{"hidden_size": 256, "head_dim": 64, "vocab_size": 8192, "norm_place": "pre", "norm_eps": 1e-05, "positions": "learned", "qk_norm": false, "bias": "all", "init_std_qkv": 0.0389, "beta1": 0.9, "weight_decay": 0.0, "schedule": "wsd", "decay_shape": "linear", "doc_mask": true, "max_steps": 6067}
Each number is 128 + 32 x the weight over its row's rms, rounded and kept within 0 to 255. Layers, rows and columns count from 0. Numbers have three digits each. The size before them is the row's rms in percent of the matrix's.

# layer 9 MLP up, 1024x256, rms 0.0557, rows 16-70, columns 128-255
096:102144090143169112076133161086108092109126127148104128123179121086158128107167096131143105150131138157130119128117094189142097098151106081142150132184086197113091094138141107134133141115110105115091097165219109096116092138152117127155140121153170136152103099132138115103149135163153161151072096149154093091125121147134158098150100117152178129090143129164119092101166161167120116132071
101:162133170159119145079092097125101092123133100150166091140113187083134104124125098108083149167180113127155101115132125123151122124083168169128146110084074112146167099132133162110117120146113130114102118168213148124074132086117144138124159142067160115092168173089117165138190128084086117088129148166117171127133141096171157095144123110147145113141077156148120104135059165159121116077080
090:189135175175139118095086108103156072143134157161107135185090094093153191151137092113189155038134096155165158141122153130163092088074147151110140150133109102176189132096173121124113130114179173135147084099152134107130232129122133151151144124112125117148086130128165080124135093139149086125166132177154118107141132083094092105135126140162181141085176130135137167131132159112059132150128
096:131152113106145124118141132170101111106067147153086149101172084080109080125129129144155127069176134063114116171109100107164180134078129107121139128123107103177158199134088078100140112140143116117153152140117131158099105099099115169205158143161162146084111134103119187191118149073145188130145068151163131131153151174217125092102074075094189115102042122129098127136150099176151140118168
088:139163158109123179112115128112096110099107160148129163122110083146152109132070132186152078154138097078079103142158118164121115188121129153144164192147158074155168145212102085070088136080120165195133188080130147147120148151107178082142133114098147128143153104139132124166086197035125126186145128135105144150092089086116140157081111104107111160137155154088142136162157141090169101133093
103:131136127174066104154109159170150146134210174148163145116187170140101140154151099037154095145159169157149075147113107158163086100116119150106129152172092078152095148116175142171137123157150129096100157109186112085118120144114149056131169101112123137145124112074109128113183130113125153131085124110133207146171093151139170164094087137083142070097131102083074129084111116130131153119134
110:155134130156097150173073138126101203062168221097118088156106184098155092172104079121155161104152136135132059158220147133123126139138175148134128157114146125095154065089098073127098124154095121108173175163139097209094084102152119139173122149160109128158138157138118162210095115152151135166169112152117056145100151167103126119076107093133132175099131088137128150139098114199155084109099
105:098136134168152153150106086102170095126091135121127083078072095088099142119132156117155114091172155111142130127152082203152104108142190188076123119145069118106172091146125156128081166175180159106113088109181097107147142136063184056113152141094114166155147100151144165080094128092139157147171141093146175152121099056136161136094127140154124093147127143148178135148118167089175151095157
089:112119100193119086163096124121122178172159131164105113121099120097126153083109122082111087177124157152104128161140107155146050101119084143114095143113145059108105119142106127166107119153135106062186053180076125025150119141149103151176101169180078080130084125095087119124069135087189206151155201143116103178141098097102130150156112110139165115079106104112160140123205089113120084111122
093:084151036095127110180114084213112148088108139119095158055182083148082137160105177100132075114165156129138104169141139130140141114077140169131144131106150118179151090132131089175120148217147125076148126112128134101134139178146143156160132140151118166114179109158165116136120122123079141144143130120090091132106107155119113126105143155179089150135149165168171111082081181173041130123124
103:105109103159149101153089124080129115119109110167114141121130174117140118155091116148101145135136107113137089180126092075169127040145142054118161166093056139147148124105127147067114166150094133166144071179133118099076090069110098207165165154139153171181127138111085168119156108091170170111100078182146134139153137128143148065120110137135194123162106122142107117101167112156062071148134
116:154168142150071090098031088099096127154141134145176187103105149122142188177125093121239136131189126113089113116098128064189106090106120109118076153166094085154151148147120083130148144170129126134124153155154130161093250093103156112151079152120136098161086107104082167194142156161073141125120142123049135117127136140141079066136094136123196098206150146152080109081144113125129137127144
104:051171099120084113185110104156127137114199185115148149165134105096089183123113123105171159143153102092151135145140085129133128105127156130074137131150050119117198119120154179118126167125088156098183180111114061043111131118122167100101192169159079137141092126103152149093162108062167166178146116141081103120100152107059159111123099126171110110131140207155133117100158135066155132142144
095:091173139189140100120140076167124121172178182192137141164083108125111176101129066135083123159255154130071096125177079123167151085157078056090156152116146130120158135104105106093108130097092088125155134194127074168088103178180100108152165154159172130136109046144122096145145149107147140172106112093138055152162156049139158129136111107121123083150117125136135134124144166139134161137078
111:162133102162049101102123105127138145117146080138164101108084109084132144065139091156098106172158176122136092089158106174118115113134132139125155143161119116118063141074149103136083124111153148150140115127199072098078158157150143140087133095154113103128143118119083114170142133119155138160117158156165158196140114124175126125110128144066157072145143130136125109143116078114158133160123
091:128077106142095179085114162155150089122147146170098169164126095161087127103106126085182143068143117119132096119146081160166073080165168142079092189126130113057127130077105097149098157168133093121128126134089146112116122142062096093150154197116161147180113151160085139108114113129092151107141140180142118066140137101100192075127122083165178134119142098085126146139196107123142063146096
099:122151122137085055141103123144105080126146166098112118120112096090159093119140130064129113095119129092128108152126065118138181144146141130049113159180160108133115168045138154123135161115108183075115208095118125113054147119141145137144152133139119132123086118081125111137126136152070119110083113131146126137132151094132100116164111146117167103146126226165108153129139092073124145115108
104:086170120173095147076087149147193110114093139073145150091166169097126165155131122044077086111125135086161125192105064166211115086083117102093151173170129055108177113121117120130140152151091124102136153145102143096071094125126111071168167112100158097144155091160059130133143148147121079151126079181162194105163183126166096128099142114102135114088078167140119117104160125134128100075142
095:129151141181017123172135118106150148106068167107133102107112083125092084107122113088140163134116120107141104146115095167129169143122122073104164201159122113095129090088133117124108120101105167094072145131155111106052157138141117165181152135086145240134142152091118172132169133083150136178154149145083218187155123119156141145125095113122121167132088107157156108157108162119085095151124
106:156154121139185110167118098174109114088136183117159148092111135087189097146135157154145084136173074084115168123159095089131156147163146114129090140113101120152155118126103103111086149169105158092181156140141075063112124160122109094108165098161097162133125134184136110130162165113199130121114124116132147103139127094102125072094136046173117097045135083143149153095131103157144138112068
092:099153135147114068193074169109144103129096237166124147162156080123184122146091093095114097107133170131092116127151133171148092107085083074166108135098175158122150069079128110125131136068156159140111151132194123096044159122107141134156113181177119166127181129170109154152113112128104126129151082113127176088152154103117170144126091150103137132109088112145119159140114161186142072143090
093:108147108126091129110108126136119100103178142124147082092159134106049180145159132122097088135131153094185149189106056094128126095147145128088126108145109140131063133187068139099110171167097153068108129184116045148138188183132149073184094137181166110176179144113068170098216088132163152131087138206171145086142134119175131115132117110131166114151172156166118164133118126122114164110131
097:148128117138128117161135140091143113114125122156137140113120079124079115076088146134119155127160102049086165126115122101184158127104164086143086122158136172185101112147146139152100090156124096121095125098146177153176175085096160084122095166145132159086102170112129122155146155096121093198121146152112123143140112139128193112076112095112147102078162163113141124121154151145166195009149
105:064155127143086117185040158152120125080164112077172084125106119064121120116158140109164061103160162128103076190164126150148162100095136154110127161136107080153140097119149140146138095094109153086106182134160092135127135089161154167159134158174190126138136164160184170145093130093155189085147132150188142096131136153129187144103081132167150159129112133127145130147080140125157111146138
105:094153143134121117116097092134126125077083116142181114065119126091172131124128097111085117136133188136126086178182171079159145101077115105088124142156104139124082117139160102210127200132144104164159092156128091118129117126144114108174107067120105084122107101126117214108070163128094134140101066129150170081107149145097118120095123101136201183137099123147121178118152124151110045134118
088:153122096189039097124104093121157123099130138106138141138067091112103111102141107098127132140112088118086104116085125170114085162176165115071131168177118141107135092136096135130130152111148098102179095109138132131084144139099096137142146167123133119154108167174150144119057141103201083093105050126084134159111110135147146148118146135094115209078194121126183109072150157136151106114104
093:114094131174075126128067152188090088112138143162123106084122125096100060076145107108150116094167147143129116156118073137161121118100174128091117150120124203116081137116089115113170126157124166072140200147105134151123105101139083172142161116117159144166107047082121116104123213108158147155068134093107095114127120123149147147161124128200159122131116073132128121129138148095120132092130
098:116141093149083147117079103177182119134110137149187104075164102102163113137150106137185096170164116080180149169125115157162161082181132134150106140135153132132147137077122175076076149088099107087172157122121126119154092143135138098205103157115141164170182124142127132139158132066137143073131154106109126123149103132195120047115127088115089135171144152118140155159173098129169157135126
075:155142126136129119170137151124127118064124182125142146063153155122047072120131127126098114059127148117116196100194153070124144202070119124124141106154110177180127165097168193084122161139110141121083151112125126145172108140040055124091186104149109111141150120117116120131133104128091091125116114152135075067122119123152110140166111102120148069062134135164148108097086103119126126089141
095:081127093110097142132111168087149124120114103153065202082081117078132154141139143085135168130118117069137121111194105113224111115132087177115095158143111148151128106126063111130088150103122124045108148111157169164080142149111137113147195128111156143129186154106105140184117169102175192152059143111131128107137090109145163133156082149140145077103078132119162129110200147128143166143185
101:152127121144116116123136095138108166124166136132152125129128181104150117122138025158110077150085132169086089167217147091145086084083102090131141097186104079172132101124151149077115096114142105156088150128106113131142143117137099199173092150136111165116163113082146154178138122142142126191175090161147114118184103188131128144099157143154128123097111134146121138107148079166123138189177
091:147109151160075118082110166134125121148157131119142111138112147098126134136103147138190145098118068140134134059135131126115068119135150082091107164181138098153137121150170170126137148140133129155086140069175137118097165104090115165202150138128175146083109146149081151206078126166149122110118070106093125086100084162158119112095133112091175100078121126087085181105092111188155130120139
093:171167147169158185149092128175132180091129110101128080135106129109095124179140140087098119084154132080130106077130144205122132138148146124111155135162101164169102107084085127154102122122196087162130124179098130047117080160132168177131193180120142109141131165169149162108096208109139109178099153173111161065140162073131149156101193173123205146147140173151123065163135170125157119101105
098:156185071129132112126080151111122166065107086115147117130114103135145096149160083121197173119143107177130083143161127155165123123120129123176088149158172103116110136095125113131095135152066205163129109122154089134131082142139112115152095069145110138118096151103114125120072157135128147103093096113162161103114158107101169108140138118169172158156095106160163162076129141217164104102108
090:047122129156000120104118104203133131102132137041076227122143104137117088147108150131088166093141084117127115173147122146186079120133088150129154172072084146101108130129149132168108140126106126116151155072125187080136172094143158181149058119114114097131078153093122132163182134142221113083167154090109117109166134155142131093147103090177143183088177150163103125124144098101064082151145
093:162108154137100076148100070183147125101128165168090157105161118160099104157136109095160097052192169173140099151131128119150130103100134161119211140151119058146126163059160111150138144158149227100130105144147084088113091131120140168177133081132103114189116088118112106074133157131156180103176149162138140145064168107134156189148083141124167151073120139129127148149150164167119158195178
106:129100171136159096140098171124190146128139185093135157157101124101174143127195065066208195138175132094095136085106162194140086159129100061143100149122096066133113062133182144117128124107160169151153105130164101050107060171170105133092177120131145095130100107163077156149145124060162155134110099123193155121133154167107155076074142089134153129129111124134163166118118122133210145133100
110:098141126117075138128072153143155087108120139085100129105175054077159108119122151108210162176125127107061151115094148123151121143084115148096088177166101221159154108131119095152106118079176117142070147137158117101106132166097180187161151184147095105151105129062103131127135120112132095125125162102118184107117179169181178128089143174192135103105155175161076112087157168156145115159128
095:115148100082130146115125077173101144131135131138097182145091123171135163179097164135154091150204188111138126088196136169115143176115088167162140114092099107102164098140100087124108136173189167120149144087165112101111091154163101125133118102096148146137105092101124154142100100116120215125107092114102077125115134126135129128128106122143137168130116156154177127118142088134104142083073
106:108196116157106149124076145098133081146108144154099209114083109067104145103148130111141142146148128126131073106144115090166150136113062196142138155060139115121128102080069162147143186158140097162087137149091160068140117146141097159211142105133154116100085171122111143144089180166159107189129165058150137167158122048164155151124108164152144112125128112178135098077138170126105141157182
099:120117141208103171119093145135093133111150126130168164131112100135149165178160081098137110107128138094129067147119081167131042107160074102109132166171076098106165138117122160206115122119193129085144133091164124156074143187121149141136136124132170169141118077097095176136139111148198176135174112102154118174152125163165111117096087149147174141085141149104154117101157104113140128047162
100:126122134109161135121075106094156119109107149130099094147196133033129098112157148118158146129139169131140101131148139128142140155147153104127118130100100181145186085130070143153078129115092182156127142099076083146066149097135134151148124096104187194160092105085146133144087183141137138203168125158086115080196131100144181107112176127165125177166110161148101110139105111145145123106095
101:122126087167118114135014119104075145055136133101112159160121175093162160100143083112131131154091190063143135119138123180132094122146197150053128145105135124151126119147063101173145131167144124150136108156062095177138083116141117109144163161108132179144150119107140176152100123131152135167078130119100147137109153152094135135086114103153156134114078116116167077133175155150112133093136
104:162135187095151164094100130152201157102119154152167159108149111070131210171131109065152141135184127139126117163126147076139127107119141127110158137183128102085094135121138071119102139102146116116152137159179122128165142218183099153115173087087101196150131094096115097097125162151109175148107090087083125104152176086122163141167114086158102130136158164146093118102141165147183117100111
094:158137136104079121102131127124175109160030089100169135114155139113135142181112077112082092113125061102151130125198142132118121086161140065113118099159085096172088146094170138125105139072118133068118135146103103162121136108109121103203139139112176168037132186064131203153152100177117141135093122098090150139113162109163111154080116140149121186111184140181096105096146158134124086119120
109:189147136179123111095063111127126142121126096113175174099193106145155156109158115080138092145149142103134045142162118150120136107083118099144119200162123109135078112126132197159116122109190103169182148134211103099119098127120105167140133083169145147050126186133103139119194131142135184117073145138140089119177114135131157042086152088183144100153101162123155108092123132140187124114044
104:143105084115130149079125127144169138137143108125136114122121157123128080139119128062095151116134114120068069146158073119148140113103148085087202159132125139184186148088158077170156111118148125098110162076156100159117146102167170146145106108125131111115083049091143113165101158168121204161159148162081157164158106155129110134100076082126125112101120085140099130148117108158168109126155
106:100211133121125131095102058082150107099118185067163154112134145087171105103120095108114169069129151132111099123122119096141112124188073077145129101117096132148148124105086125121129208122156116156101160074127115190084114153104090108137113136068163093061098149124139166101102118125125161168180147135126181111179076143154157047079145143162162164141100153159099084119126143160054155129086
101:078146145093118103148156074084141140148131214148158134157149133116125051126134154024057094125133107128101074056136131158178110131187113131145092142134101145147117136133099103100165155106157154175129108116173095179147153155119109150155161166091173111104142144116101211146168107065202174089134128084109167073135160121101150155158149163148151104133120083103156166133080164107087172114119
092:134138148087089103201112113105108074165109120131155129131095074136135186089106166079147120116099152120150128135153099155113156144063138188119129128118153118198150103094152160132136065149119136085165139167158096147063185119178112163125121126102132137095140124099157126167107179151119193167130128135182116107089168126193133136125111137128131161136141206122143079109116095116142145062132
100:067171097140064160126167175141089105063113116078174148123127178104117140157142072126115131168093113130181132124156089149120145143160151096101153120131086102152102161119157110123114106116090164084110164077073146124128148142147154153147155163129128129092126171074168195125129115172099118144093102112169104128062115099139129132113049193142127118124154108180161147176162086154133092089131
087:099166053178133124107162099144143144040136169087116123053166149173079157174108132104086080157146156092104137113176110084166121160042104131138109100133171179122154112113182142122106129119084127144096186160148071130109090203089112153139128142106148171137161207149140162157116115090134123183120108102119092114076113091165119118103103099136119144097163185134084116182150200195193146079134
104:090180128195122208069126134137140127132154136150151139158142126109156129147136110096107091160114109131101121112152107082088116131102125131164130122121132116170105072103121119116104114124145117091131045146195084066100141111206122097113123110123172120114111151123160182102165109069122142128135163132142179093089114081119112112099185119179145087106093119201101126064126109150150169109104
100:122132121131114099069103157159149142146133110172123169159188167127151122065124076092080069185103170103091119146164119119165156087155162173148162177113145142202114162163150112125095152114155151176121061188116073141121091180165133119114131144156090145184109102144086116092151171118103101174133089163143153117205139055112089048082137151094054068172110151152118115125169156104147181146109
105:116151159146139127130062082169140096141134111152152130146140153078103126105122115118089107134109141151157133093112106121189110151146135113097244127101130145125147123133114110073089118158105176099151114114098083120108140194182104150106143176115128166146173148099117145191090146087158126111124184121159094141166176117149151163168139150085098130105139155118143166076093165179157104084064
# layer 9 MLP down (transposed), 1024x256, rms 0.0556, rows 16-69, columns 128-255
099:191134149149111127157132156141166133092117074119110106128187110135108106113085111149152164081115138092121210096191127135140137146189165114128148035117192142152148118131136153094190136151093159156138150108159074131163158141098143126164142112125147055141128122152173169192148125201123116144165152128066151073157125146125094138131102102151081117149052121091137098107087171167130138171157
104:134218084121086072141143185150139113164084120073151169082137198192164086100166094166123157175161102124093123085133129103125090120103156156107132078146151190144131135063064100093145118098148146120076087135094121142151134185106117137132064146095060101168105120051112081093162139147136127099147148093095067133132125205118138193111115129110098084133063099165182118108191153114166158183163
088:035090101153156119137112150149122149142130125160150147070108148120153142079184166129112073235112090170080162142137109115124140156126141095121144090119216139120073119191084163145119128139129088144092154188124116159100082078162160097111102129205135143124153100108095195081160180094098125120136132105114117101141104148157152139120092116121138080121096153051108124118084135144128089101164
099:101255131141099149152136135156083152111125130138119089134160141131183159223121157112128081103105083136112131140081177182132124163100086113165149015141092129076112112154194095088132089096123144115167176149128113084146098118092174146139125123121143149116100080108096160118130135159146132100071176145111115143049151083028061153142136164116094111113156130140132177095142191122083110107141
085:116166163136177115122125128143176093147145096112146172120110106119099130135163162119136132107175180095131133131110128133140112097045122092087098157122163101136128090090135179181173140147118149090118150170150092158194082118135114098154179180167097082077117165106098122098127088220127083097097136110157135058086130133159118147162102162149169093182141158071128118160208089144115133124120
091:153074139137160133114096074129096159107108122140136125117104091108102086156110164143127138111105129117142134135098126131118132097158180073126088153069135126136135081108088109135128145129128145160205147167123158157112145136183081129143125144123110135094142157166120058132161147137177143120133141135131152131067148122126095087132153125115141158109173140000118141059160148181141175142099
115:199143243167139171120110176166145097157134090120171151081097112091106117162147184092116144158121153098150120153174156159119168196107155116071130140142151163124169126148152135135081053128143219159055125117109145081119131099133137127125113150128123086120145081102062098117097143174046156128138128099153111131144141169122166065146118128166156076123146155192161103121108151079119132158107
108:115150155151181159135110165152155071157117113103155105139089124140132127120112128157131092140125123141191122088130130138105148160162091119115102101140087113123139161091082108163151134192099137169145064118224146154139120105153122115117056095083087189149218153174085146155165182104085168121099163102132104153112125073223136138072150122090118147070105180127118124154136087110144137127119
097:170143139123117088060127113060083134130106137086159109063153124132148075096112070127158178128123131174113149145077163202114145156105132121133169150143173109153114102162190158167156191141131175197108134192107140143140087121138088129097098135148181106121106131108136127153158101090093090116118126089097182164118094165193131126086088086183095089141132154136148115133072195127082170119092
092:140084130098139207130165111089099155129086154093059131145087094148112123116129055140155161107117088110098117137135199100168104183122107120080125099141142164101139136166108109181114105124074084115129097095076149070125135108106108135112105140151136111133167124162120050131146094173077130151127078142121089084193144113118143102115102163156173138164179138113111094119117100125089124082172
106:145126195103079192125160127076124081133135123139133148123146116081120115164097132131181151101135107126128173137157137187144171137142092128128075158121183111123145137077128172192099105126125139102116103176093160172128125146130165151099151121127135149115116155128144120112102153106099115122173129085099158155069116148104100141115109095121152116145132083070101060168200157137130110090060
113:138236148135094141138099152136126139134161110114149142122161106124110161131128098099179131138135124125106111143146201083108133139051108148135115172182125085114148172120096130105158074124133077173146204151094049162136126145157090121137111169097144132161055190152130176205102084108158124120117134104128105126110142116115058134132147152057126117175162143096084134102155150128130097137130
092:119168099104144132099125114161136074108102156117108153101089091129144147171106106144129152144126185148145178137123166158161155073071194113187076101102158163084159106134154132116078101080140195163128119174089115114146145140123113134071143101149136144161131117124114089133107150149102174111092111141157100095195076154112078149101160080133126102167130089102174110171127084180177131116127
097:156199125075147055127173086098127074059133162062130178094117121079098110103140136143147099181126113100090062108079096170155161089141156136139161166090171132135145171108140076102154127167160145099149169100127141090142115167165115068099137115124153127145134144124137116188086171109131113129150105080139138159142121136111111145138166115150141113193126167114129163091029119126145120151154
109:078071089114123140137080101165092147128114175115100117157101172187128164118134105088117182068110099122160111158139176121168114128185151133117121137140102114119119120130105089153158118158126215144149111171138072152128117181177138137187140113113076157151156151183124123115135131089197130133114135071067148087126122162128168160108105141054103185158171165204175092173120104095094143143067
077:106000083108108112116147106108082111151124129184132114131143151130161102106134110203099150128116174126183091108114114124139118097150097076142102162112135135119122094128109171111157116156141085137135179096122148152161133095107144134122138117143132107085090154112153134182126132118119083129107146107137123115121149124133116102175103117108137117137095170000111136125177133139158113133141
101:131112134120126090169126124136136090167205096120134124107118082120108153127121129099143077080088155108116140141120148121127106117128138125225197077087115160138175117119155162096119155121142133094112148131156195156127106115109112132122185117134081105152201110195137193142081113143125183064151147127118185113088116139069145155150109142107179153100105084169126136119134055167133142111122
112:044153160150137183118099111198057104163146127134108095109100143142051092117135086134169196132122118132114144101122156199155107114137116181151131147163141076125054134150087141131078158157120131148175115155137145114181138096151141050194132098192040159139096113141159102120070137112131159108117129142133104156090143101124123135139192177117086155166120107146120126112124102135092159114143
096:156122112149161064164058097151098095112132084161085122123121124138108142148098124121118144116135157154135136074096160120133114176175189128126070076133149165153132088121156158165084090125149125158105142134204094146144076077162138112130152087129085127158073164121114117120086114166143174178095090098127165111117113151127110118128169066132131133129104178215157165136076172139137151103145
104:145076195065107110123165120096160131115131101156122106117050189151121084141126108111122169170168120077137056135158071185155159062128135143113143167071123119182087130118114124090121108111136119127058143127094156168212105073091137113112134144133176154122141128171148062172138107118076122123099142158125112136122112105169101128158114086168141091114097154166134132117057088116155097168091
096:186105178139154159122174172120136119047100124111145140109133142110126144116127142152112142133085098129128044113116112138101155154102158112126080212152132096065168105115130116137153089142126122106155043127119191121166118110119133093064073108089142161089094103055115130152179135117145116110171224187149104082134083167114135113113124117093156110137130137137147127144118117099198158191163
099:143164153092173206148109150169121157118142049087180141142142124155141141117097134066142157140137109109128176125097179142078159121090154088091112072102120122160110141122104116124158106141093098166162119097123084168167156091139163154148128143178106118142058123137121177146140136185137121142113138181154179148152094119053134164127065136182153149190084125188143155143114136139120114119099
095:156123180149218102147064107168167164112162100089100173178108154128118147203143122099116130087115107134150145095136067172096121163143086150081090087068099130178152153173126123110123129139120085114124129054123149147105106102114169129143113146123167143153135120167075093144029163167138148148108075087106120170196105136106128125155123133136155177090094157102180096132073123136121120107180
098:159216120109105078116129161166105166174156145128181128176093123137124139131135120084109127143088158104123100099138124158120079161100139151030114148082123143154083106063101163150113164126093100122200203135132094163112145140078109121133131170130148081151098159130109088138142129109137121116109132124123133131090113089144163129109159178157150121160164176067103122157055075106110135141088
110:079140177121118155136114138135155050155139150162156151077173130139156164118139076101121101175141177181110097092210158132125128159088171131107152097177151142080159080116111133166120118113172077106151125167083161177162075161115130107103126153111150071106091157124153170090114129127135127145130168101160182054085125140116116122067142147146147161123157068099135115143147158124212117183116
095:081106149136178109128159201077101188130160093121115039039176144128133160149090123096163171116162148154158125166152148088192165151093086111173145156110106096093114136126117148132174112130127174159133124145107100136137138170112158176105122129078120141153143091084090110141154096109105127159143196104161130070106092133099077136134146109113113061147109101027121139078174126169108089116112
094:091120118111150096192138118111170106094177149111124119130153198134159134102111169164136143137132123151123116090119138133176093084078173079125087124155114146119115173093130176105159103065142092183106161126163177092080124060150133157102081171133157074079115133104152103083077094157124099092138179090165155135088127129059117102130135086135122144104166108171155061143104165161120123129136
093:113128177110140072117201138137105158076154101160131197125145142169104134092138151138101175062081126148097121180082128139103088123129074151173052203155097115197085150126159078127140104143078123097111141134125169121086177130153130132132082160175150155146179126134126122163089157099133132115129102142085143095132130146126125207088113112112107053133174103140136075138061089165173135135133
083:087088115110114143138143078121115100114096140120118158134086125069186138174158142136115084140147124099131213152087103170128135084153139148116174045147122127121110141217093127162143140139077123143131138134150151101169142119251182137184127142118132175070091138136112116186161172154165165090126175097128175153148147124121130123134108131119109094154145162172165148150075119172187125106169
095:144051114138148132088127097140110130144124098130186097178139127093098125148178140132193092107147173154102175148135176142125141138114094167141098176091140128083105139100173170089183165103154114098115135141126157118112125099145148070162122060124154138162111083161155149101144119141117105098192158119105100134124245141178118193128186107102184155145147116078110199121111117094114129149105
101:129228129122128127135119116169180131147093080081071089136086083163138100077142151179133145151184144184164085134123167087116133132124146108109135129147110111134255102117145147130104138077131173060113157178108085162071082168122138095063112109111124089148145115145174089096167117104113149115138183100112068134121130092097169136117178123064138126117132108148174125118092137153164148072135
082:150124104106134125157099107086149138071139116111119146134137161166119134136114109152141124108151111132111175139137150093103156132123106089174094147112085154139130105093075093159157139174151105145120115107119131125140090164142086115083065090132111154179140102095154135069154140196183132115107127169090096141139149185089144093107141159098090128148113145000150120138131112109112103151111
093:079164087114113084091114123089148165180164137146173146123062179117147107160175147180141156140108087140106145138169078095128149063101135137196193044099135149146117172129080128110157146109110101091098137098189148157088094132145147100122182118129119151117117082124108100146159103159079128159180140169073161138146169151123109124157147133216106088151151137160168131148167106139166158161139
094:120149129169079075139108090136184071101129180117162106130158087093052099085135160122047107094121166134120151099144072129166098144133149157108113139113105114177124146159130122113122133171154111128159180106198095106104091147096125083159112146165153084144116077121151170153137129101147117086154152096103170115094159123172134178120099150166174180120139130016116124200125176088100123102080
096:191112142099214148178109145107195151106031089225141076135111160108184167100142107111082119140164089125145143103092139179104104063098183162109126144121135105154148147128095102099148168125124120172142136188143118184099097132169107116127129124113136138161181095186155163139060150104116104124116129125172134138146092110195158121153165125100137080188096112101110099132147132096115098151078
094:162091090087152107142147088102058158103155165116176117155094125157124157106147139110137114144098146099153139107103105107099137166139169163116097146149132181174116144026138158159122177155086110094180172150185109160170159152151149125116153121151138052108114175160122141093100087148185079163133144069165117125121182113114154103137166127128118168150116147042127131114097173143062153170099
106:090152151167093105122100045149188178159069163179149045075131102090108148119095158125117124101123116113112093122123121147107139126119136160114135121126182127105141171144103191127099194121114146150128130116171139113143107112129097082150127120114065113104133134167173179127156143217136105136118152071133137140105083152130123178093148118141131136080107103108127134118106169068125137136179
108:136171117109111056155157113107091123140095173144146139118089106185066198080084095136119116074117176111144165104175134107123101194139111120131168117128144140091096105144121104116106127142172193123170150161104152155127087136114148079083174147146189074123145079167135122186109158105116115122078122065113170180131162132176105126120114142174129126125123130146070130116163104086136114127149
101:159107097150101139158126177167099079117072106096156131154148112108124139130148111113116146127128126117151125088082172125114097141111107138066048123067171124092134179129158086130121138163104154123156105164083159087143118124108125133079134138119130130097117074137071132094154136193117127196134187168160165201118098133089092125157107150121134163173158134159165143144120182166101076165121
111:158065131140118246166210131117122141114092129108129099112146110150099117184074089111132161102124056121129140188139118144085155111165111109067086197118141060139175157134161147135126150118081104097116127107142151130177154131112143106077124107115120150180184072160125177204120093160139163135154144095197111085120041093088143118127057162110061099146076142105151081161138147085184096166073
099:141068095054193067126100102100139134167147160109139115162161144100079084119120100160140088138104100093106166157125110124147114066125104123166135096050093153145155134177124085163185178115090120091166125097106105116148163137138154180094131160114124151120182116162130147094057098124112115087113119074124160141100115088134147110149133107053121099104111170013102139118090116098112193144172
099:096193116157128125072142089128114126090091166123134087124124123125097168153093121145090169090185111125090140132156131136144142087115179107144130204158130134112151116100142086085115051138118188153119185146098146142111130132153143116121096144115105120156155142081084106110132173115129136091168064053139162097130140161131098129119075155161061136125092116126178130175159160170164118112152
100:147064093114170162097161038045172107180154103140094059130147172102140133155110193139135121143131120072158129081131119128117188147150147167145120222077182101157158118175130194130088080170078101132073121142082144131081174099127101104070063132104130124146070144136131176150087138121094151132151175117130063122119130176151129115094153154146124095124136119168152096140094112149120146109081
105:136126125067145139151113181141156171143143047200123126139100080125081135120154126169182060110166032152069132145122116165116152101080169119103097160109189101183131121119174132159091140125122104101100108128139121154160113116148105157149106050103119048140151112079167083136124064091069130088140133161147102176166061154139129119084175101100188161128132162068154122090137164128149086067160
100:146159114190107101095156131147183171086137042041128144098143145080100137126191132150128113114063147092133151131126090212118132147105158122072187120160142102125139187140132207118182090084079120104119103080095157154155155150135167098120118152116083076119114130109172122126146150170099084085137085131187088138155124119093157145128122153122128097094106102172137131159091068096157126144094
117:111128139108170170168116151154136122104175116183092057195101125114098096177067116114138129074040156095133118112129096156120108096193153119134149148115157120125088137041135106166150173170125143176104114183157130084092170084119112130129142139139179151145140141094120148152159139140107110129101167132099157144097177117077122118148117158096188150177125153090123091159159182163090166103078
098:163183118158049161117188133173085150198121159178128099141066098131124130126097149129130109099088090095104159139090124129098149075076119132067150123129137146148158093097138168168175167128142118149119191118121167117114143170143114168139100085102190123111098121103083120164131114100087139119095118092112086096111144116151092142073093098131115069151201129089146127130170131087146135128140
099:074108108139135145124122129120093112198153118118100072151127141126178064190078125112104168112118108165077135129095145148105173198100160129150075096148147092107144122129148139149096098079063106136146137082118167153139154085065129137169063121163083135139096132140126130134115112197062163086120097177143119134134097208093130131142066137114114166088168148140156117104147132114095135156112
095:044085167132159175144124159082104068174173108083098170100114137086129108179093131162131133153070097148167069145085122115178118143133163122136088103140135143142118168072085132121121104142116083085188117122157083131143121109171142179130157142167105153067127150124126118159076144106158138128161105115094063123137129133171147125138086105116133105123151122044107091131124162139088139101167
086:194099097111161137133081125128152143138147080053144180087122097112177099155147110122138113152109086145105118125115127090135091079093149093070198133071151099119107057142172163130154166124122111088122188145097147137158111143147091155116067163125129136117121131130119172077143075112148110099098153110157148180148088120183117168104105133079171125154140152059160131206098097090112078174112
098:152121051117128131144074116150122123102105123154089103132116137140205154063119117137122138104103185145152126154127177125160167156088091149062122081161127137085129135039129181117193146077108133141109114142144109136108129144127147124127154119101114103116141119152128093112136141098139135118139082141148172060139131135117144128159206131077125126091159137151188130081174147099081133144178
093:146160175127107134083114129135133146139074161167110119151126091184133139149065153115086108135104110129084172128141100148131171169180142143086134083106143166128050142120131167119127128156094172144180162139143158111111160066129121168156114079090161114124050113147147151120150103162104137131162141096184126100107161156139127145152163189171059172083116130137133181100113138129064126131128
106:104189138107121122145149141166119156100108144121181175155127193109104128151143143109084113078148138144117221122187196140139148151083115115131117084135162118143144114127092094133057096112136122081192154120117157111147111147111128103165096176149098143101125122160124117093110155117101124150021113162105167108085072116178146158113176118132108117167107172176099120111145140121082205124169
096:167100095168123109154101103164147100114093199126133122114098070173087155146191138149193126111159063178147188122138161067075139088096125177133107055168082083148167169131140137181137122065122138079132216120132084071087125070130144167142189156130135169116165128103171125185092099101168116103144123155099114108141121122114186166132090091171169090126144119066140142146117092141106101130139